Weights of a small transformer language model: MLP 640 tanh GELU, rotary positions.
Each number is 500 + 50 x the weight over its row's rms, rounded and kept within 0 to 999. Layers, rows and columns count from 0. Numbers have three digits each. The size before them is the row's rms in percent of the matrix's.

# o: layer 3 attention output (transposed), 160x160, rms 0.0682, rows 47-84, columns 0-39
# v: layer 3 attention value, 160x160, rms 0.0769, rows 48-85, columns 0-39
# q: layer 3 attention query, 160x160, rms 0.0981, rows 64-95, columns 0-39
# k: layer 3 attention key, 160x160, rms 0.0973, rows 64-95, columns 0-39
o47 126:518520530482470535466415441587491508425497421560525460519493565531427423509444476427483477539513541457491537549522509491
v48 123:528576532506505494547564551490468481590470489518465527502412442497430513496496401494526485536514502448411406536476493445
o48 133:480474470495571449398415487529453535519559515543442538606441493493495525511384524510428482545483549578560441430469507464
v49 119:436517556474530467415548435467517530501546449520473405538439453492541445464442523485409387476494463512457510556558512420
o49 125:521554458568474528493504509448532545503503458423519418385542519453464507499468508479494459532473544475495558533485431485
v50 106:475574489568528529485544495501525520472563559498508421471467530516591501453517463434554432576459480483446548481504490377
o50 110:476461417539497470488487484469474538612525432460477488476481528385519560462510503542475476454368508528536447508500418535
v51 130:568461524371588583486578478548595531486489453562451383571444521513514445471472557486496419594529561577463519499499514452
o51 130:441517550527588575493487530364502578490423504487418465418512483495481520490525535583476445530548513405462516548488511501
v52 121:461507527530490522427475522428437450469498617515509514427581484564477633519523431534530532468571599393479454497578486466
o52 119:491484484419502460506530427557500380520482477547538563604447420514508483516607485521468563512496448558483512477457460522
v53 121:530555409480570459521481450540440486517459544477510459529470516525476492587411429585431476496605505498514454489593473608
o53 125:560511487511449470541577494539561475530478497506551534550512389580500455476520486482494518492406492471457539479525539467
v54 124:592537531517541568364434501557498476467468514456477549451480453530600557567446411525441363539469488427499514499524437483
o54 125:461544475521501483516439407489552508587573488496532542500527437410517476502574461555475481477513549552477422440463467506
v55 134:554380446489482551523556447496524427513554497471507577365543496420489566473499538464565581426559459464481513567523554497
o55 136:490543498491522508438425480535461600427469432567450490512398561578505458550512525465507487558548505457405482559556618476
v56 096:482515473522590479432520402452481440474484497414500382459492465555455453456503563592540550490483520531514520468587476497
o56 104:556462540540478494580527505439520483486521479527505556542494568547545468550520457553587501475506523437480450510533552540
v57 112:510528567600519490569499589562575500444459529578491520505468411466553492506450419418485490567477523557384433504503456550
o57 115:450517478505506522499470542508490566458506512468473498467503515587448499529369518403407443478517537534527467470453502521
v58 118:446582475582521536570442524457488439564503497490483534566436492457554503526446453521523323568539488466448459603416403489
o58 118:426509514461441494490489522605528494513526546493507578580567438460481444497498487453456510562458464564547463380468491507
v59 100:434490495458555524518500515533488530500462535449428553485410569464526557554587456508532582616520436481470488387502471555
o59 110:461423555517476529522490544529479567491444535517485561549456506489478451551466531466560519436530443415458504461583493543
v60 111:532435489544498503614465544525590519556516432546464485543540475541496476461429543446546453425567531577509504569412462441
o60 112:510478520484566465545512505447438488451434445552533454505600452500560490461514502598526574588514491469575471581542425533
v61 113:444509527549490455524471509542552535507565542499496549516487480485444481500611379595489544494395439521427445483534512495
o61 117:560413550545463454504495509567448469474551559509525523602485486429491493494458484442508619424449472559578471436526451550
v62 122:513412488496424474589455363552597506465503428549520538467569442552535567537477471461437432441525537592404491556427459499
o62 125:533502537536497516509499492420450383478484471486566439500520417434556447549497471458503599547591569436596542549524516565
v63 122:450497506562514516462425557467477519499472534562471517511542463574488502485531472533529496459521617421526596545521477461
o63 123:486527505431442468488507438551530410527542436499573477508479501432517530539608515515547542552514471539522504489518452533
q64 120:551477407471461411481523377497504509416433515522480582577467467503466607511600544519473476504488570473514590525561454486
k64 102:555510486534514455472524505534639529519472421430484601556491484484475471540550436511482528522579557557379468463493477500
q65 092:478463523409537525496466572486456523630551454504484416551532539549473483401478451520466430481421459482523496487485505480
k65 118:468505494462530474525518449479518598516419545428514489501485515530488516486528490534446543539523605517461574504543443457
q66 102:538555497632418586423536560478487488573424480481507469447523498473552518490452532398503537489577494540507526357467591517
k66 095:569453571562492468466480480416469421500521416581592454501417519522524491536523550493535455472478456473517450477530546567
q67 096:457475493507547605543474438549519494440496541497500446413467532499534438462530540514524523491585501483547533477486542464
k67 105:439499548577515478479578552446492541527584503449505499531609555477551508466479535519517412485480473463418470472574526450
q68 080:545497569585459558447494445473465446460468474508563477424537425577481495425418530398595633424506571466513502384433609445
k68 106:505515567628470484414524548508440528486547518492473495514553567482579482502458501533487477538442505396464436499588551496
q69 099:576489461420593493571476393490540446467415534505472579531471460473439532531594493486478525525529515484503532571579441532
k69 082:502539493437563432482446538500539568488461465456522507475475505523468455529536506514421547525551526595517574450478520467
q70 097:504488515423522472575509459515579488508376495525416556582520476497449527542553490604518431542488520509493546544574466475
k70 091:519592455431567508543555456485545506483431485464519460514545407569472454454513473496327583451474479595503540512495484505
q71 077:491465444415485346548460557548534573499589415539497485565488438598424459505466446645459396534470582433491489574472422461
k71 089:503579535505513473571516452456430463539520484458529480517455396535430429498475437490512503405480477525527502520515441517
q72 089:455479534539499438553588543558415499565516537466566529516539380570474525595558452506459525421491500520580468548413430458
k72 085:435510437523534491406439435446455510537563525459499449382434492520463544531473437615460528492448580461527410455515448538
q73 096:509573496571392547478539475510420473465509506475522450508583527424559423485496454363478515479552525491546471448401552459
k73 102:497488504482476466462497476489560496461558540559528440494511528470552489414514578464437489437584481465461446535512543431
q74 098:441588536498438582478563555454515402545474470485502389423494502568543472484493511448531506531515590532425509461376524432
k74 088:489475459475413409470458518452522549428532517498568515431559506435617555491491589430480453518476509497536495453492564509
q75 099:527460440474439492523490461505594566503496506559458469424503505368478542561594417454495509499532475531554505463499543523
k75 113:573443477462510537482579497525537455560424393567452516492511551392551477506535559419469541510552521545502546518531541465
q76 104:429474528539579452426536592602415437519574498474525516507523525595546418487419486545492457522477479454491491474409447466
k76 117:483472526554454506515427589585446515523529544563451595543481490489466469525461412639535477402425444452542468495492554503
q77 111:444525485517509512434469540543519489553547522427498427444548545500523400508429529529552486481426430439515527467432568550
k77 098:501497436566383475435436464510475507494618495542469641566573499444582483492508431493544459460530427429415460466543512474
q78 104:525538533483450543433549536491559447486467420480529358476538540392553488477524546429410515648493459580481501476464536513
k78 094:445517456479446504512484416489540501528578446533583440449500478410532552525512444402378512539528517462447534513557500531
q79 101:460442373498490463506487466534509524436511441582406511495486502420456545596512566476562406510500475509497543528465476383
k79 113:548483483517613550528512554613506440510405499510454471561439421577471458573531459521457533513597510473512565531564466422
q80 105:498537535511463450494512489509406520370568517494439554615557485533479570562463584524548474494435504506519477452479464476
k80 110:474486529452606523476532472593562492377413470491368523535539536545412469573522573546519548423476525484466551573446506480
q81 107:481441467556571614521465452448397478555475497454503631488424528527434535485507442425619451430510518454567483539535429511
k81 106:534499433522470491471486466396577548568427512508510457502576487553476539429513564492500525485503572547474529475468452516
q82 087:520488461619472437459526578453497394447534507532495509480542530511576426433468550434460530462504530455503538434524580423
k82 117:484454425556433483467504541513491435459522552514442544465568579436524508536517531507576500481516504456526529466465637498
q83 120:441562534578474498448462543528503468580505505472565428537546475564644468425475440547416455462481532387506443491526493478
k83 089:568433446476519457436458532539531492425603486465565525503497500459566540504528436519575479490439431492468509521500498511
q84 100:422497458618438486488472526518576466394529482493436428454518490431434592615548490462486488561510514591431517516471473498
k84 101:477502564579502582406525550590562478451558520494561502414596589511548473512569444460465521462513498474471417586528530481
q85 102:459589447470486547557543474447382508408510519584447549489535574463449497516459538560628486535567467455517523482569540470
k85 102:422444534480570478575604365492479542485445485458524517485474539524413496551528555547546418507509558491466521550489475516
q86 091:506618475479418480501487514510435505481490446495542577568554469575502513475458489513591459455434409437508467459460494542
k86 086:464521521531468386515504500464512513459390465493481551554522527502402517554482613550562431500439487494430517487506469528
q87 080:483472540464511554587458469569460565392439437536418552472597589529511514515392585516603515543398416400475506495406508507
k87 088:493515518526553467562529505444425536528411535465539546646431462530487440438421589512446444401477460568495489416444579515
q88 096:512480493568560457429461499537605551550521510436510502479445499476515448542592390487415463518537465462447529532461509516
k88 095:553488465503594560409447550557449446511648546471554519498617502473558467498558473467502513483500502399538396547582461541
q89 092:471435517541479466475480580549612429634516379445481549531471418428541507422567425464513576401447471550599483510501500527
k89 101:459529516567449469500484599550487454557508527522613508474436499493464571490520465526527494485452490506540446534545461516
q90 085:458583504485424488568457476416475473576418507506563528405506541557567532443463521512582448514464442465462543475457384496
k90 087:481496476477446388507398507457528584517529536581444576497546496535484505519509501499501430608497435500400526446529524534
q91 091:462490488463502481407554477564450502532524406484474601582488452545529489507609471406490523423446504508576522534527522489
k91 092:499416536552529411507556533516408442561478508533425484426371582463437499501464468444550427508500557484470540541493453458
q92 073:534538572554439538616469486450457500393513514535479449478513470585413524518424543520476468581512594492472470549500524529
k92 082:488567459515502556447451396497568589457453448435560430468586505567520420384486594473413534517621447517574500456476494493
q93 097:452384419462486463508509605506563430530533487489519605577481513394569427533519451526455580563518440545498550535548576459
k93 099:480439500516531518478589539551475493587562492490496577442443483493497515610533324496540514535455464552559417535516464504
q94 098:552527490475458490538414519447554537410534599504530565484537522402492500503504490593462468494479489480467450472539473553
k94 096:517454500478636532550542509557514574477457475445460510496480484453474439516540536530576488549480438518454478549476478538
q95 093:456525545550525475439418521509580529601518413469598478574459537544548497447497377548513500495361448452509480498438469482
k95 093:457493506503494397481417558511493484501528549461543541601591480472551527483508490545523456495466437448414402371561494507
v64 105:405419463508536495503398535542458505548495499530493489515530560534490407546547576559475503544480468493499531476494498494
o64 095:587501478555489481466519486371548536505544511535439541448440403505522501529507455475494426453493497526549470533597501408
v65 088:528549586522574476443564503529566557524431564432522429459529539545550465486569476545526485548530536448336462392505513540
o65 076:521453494497530513499450581507517484457572513517539563485479492489612471560458480569517510553490508529569545440496449478
v66 087:426477435497571474559476474468448460539472539537522474504487436565549509421442443422477501592467447535510457535467502452
o66 077:570538446482358475468524528433549434620507434460405507515576505458412513531486535405490507401533534515408452517499481544
v67 099:461604551441511531570545452502524481513474466547489541589517438518536511442465461517449488455452542518523423482457427504
o67 093:429470566547470430481519452542477548467568569528507421427519626577490517474544460563490514512554501459466590568463524544
v68 106:538443446533421445447486456435471519530541418467448588362441433473489587480513512561536480523482556544451575513570469485
o68 097:513662493460500575488481619568534494501386518476513462589534431444518449489564512544462485535501457514498362468533500571
v69 088:462552463579517453544509556590464469450440527491473599498516452498499491570549495542483448491473467465528504534486548559
o69 084:508536553417450477492411503418502524459537443532480383415498471541473432409503466545541553528478561485524553478499609490
v70 082:447554540478516504562422489480587441464525565502543383580476480476474429526609573479529545478584578562621512446431511558
o70 075:575390496427519491513527480447493459500527467507455522467488485591570533567459502520562512511492442366487520522464563519
v71 101:445470547537522546472487464514463607575466503559536498559465579529464560518462508565471484511422532446549445506589499425
o71 097:503505517500507417566395490466509501447472512455451524470430436526536375441502456582553475542522452575514500442505505577
v72 084:467466490485444495521568477576497474431465516436519522382465436439485493560488494431502429527545505490434498488516599453
o72 086:638597422505569500452495542466498483517371389506547506541537475457457505405458528491481482476478467597528395488493462461
v73 088:511444416509489526569496511507584508463552436459522561432496477541570470448512545507451524471458525552573584466570509377
o73 083:493533463475501410443430505484522474501455532506485531535486424472465462502460478500562458523460433440614442418532557604
v74 093:515485477524468434459566547532462537436519531452483616501469438539428544526490544577486526469486466430461559468431516518
o74 094:464547561484537628558409523514533531509482477538499446474503537462527473406589495426436526542534515503475496556466465502
v75 099:403443510458472490450472460439512514453480409569479408507475494519475513473533551533442489584548501579540466502510508430
o75 092:511584510516475439453502537527476521410570607490467561574470531529484474509595506644526466471490401458467491585549514580
v76 095:483481463519530515594417532560500441482495533461508516489488483536459490515476524608575519562520449458556436458498462576
o76 085:455557544466437514504447520426495469532545436532425434507542502435493450532535503413465567427445550508396498465507526523
v77 095:458550554502450567482527498562418431575558550441478536520466421514517412477484416442522520456577533458574437468525458543
o77 097:504419491441485398525434395475550428555447459503496456420541621533444531465468500570506589512464554463498554506441613510
v78 095:445530427548472508508532492527451526430417444486448559391562528601485452499528568485516549435483538549415547474392458507
o78 088:500479429502428457467466475409540443558507494495548500537439437387530522463504431488487514550559450491587535457506594404
v79 101:564544442530465450482507461543559496497605450523552507532478435442556498541544492564477491539486488567527485495508473534
o79 096:519547603494563475428498531550427577489424612547435489498513537556419549416542505537501438514497498419554470544529538523
v80 102:458606516518566596533509508389439447567457531458530499491501495503563472488546465424461417457604522452571508495412495466
o80 100:460418464468429486551422453582543480509526561482513513475500503518504541552519548523489619521500544405469551511474612534
v81 094:436525466486535494480553485480435520534472454479516460514515560459508534531450549451455427463491506471465457513493554516
o81 091:562541474549492487501443532450521543525432465501531512434450383517454487396568398582469461489536409573572506515564557393
v82 103:606555517487520521454492525514610486456515540524470407590490568484508438404454473458536530570558442495550534560448548506
o82 099:445459533534515499552536519573441492454571509529515544505522552580480591594493602436475444433438586451456489522466443515
v83 093:607510471424463474415360539419519434506478495464469464504523598483537504500443535455533539549497518527500613532502554543
o83 088:427427500551544485544705524535533515488548520481546545560474444537540518552547472495495479458478442439600487455580398438
v84 100:461576429441547444543551506545558555536468432459472444532461449471520435488539435608482528563535540575399450450518442422
o84 090:431504587473449447459429560486530505464540488501496509430503544537480490475454516537576478537446420530522512530536471641
v85 084:563529435452452418588458535518480538425521493499530515483498493528509436563503519501538445500464507542462517537571468538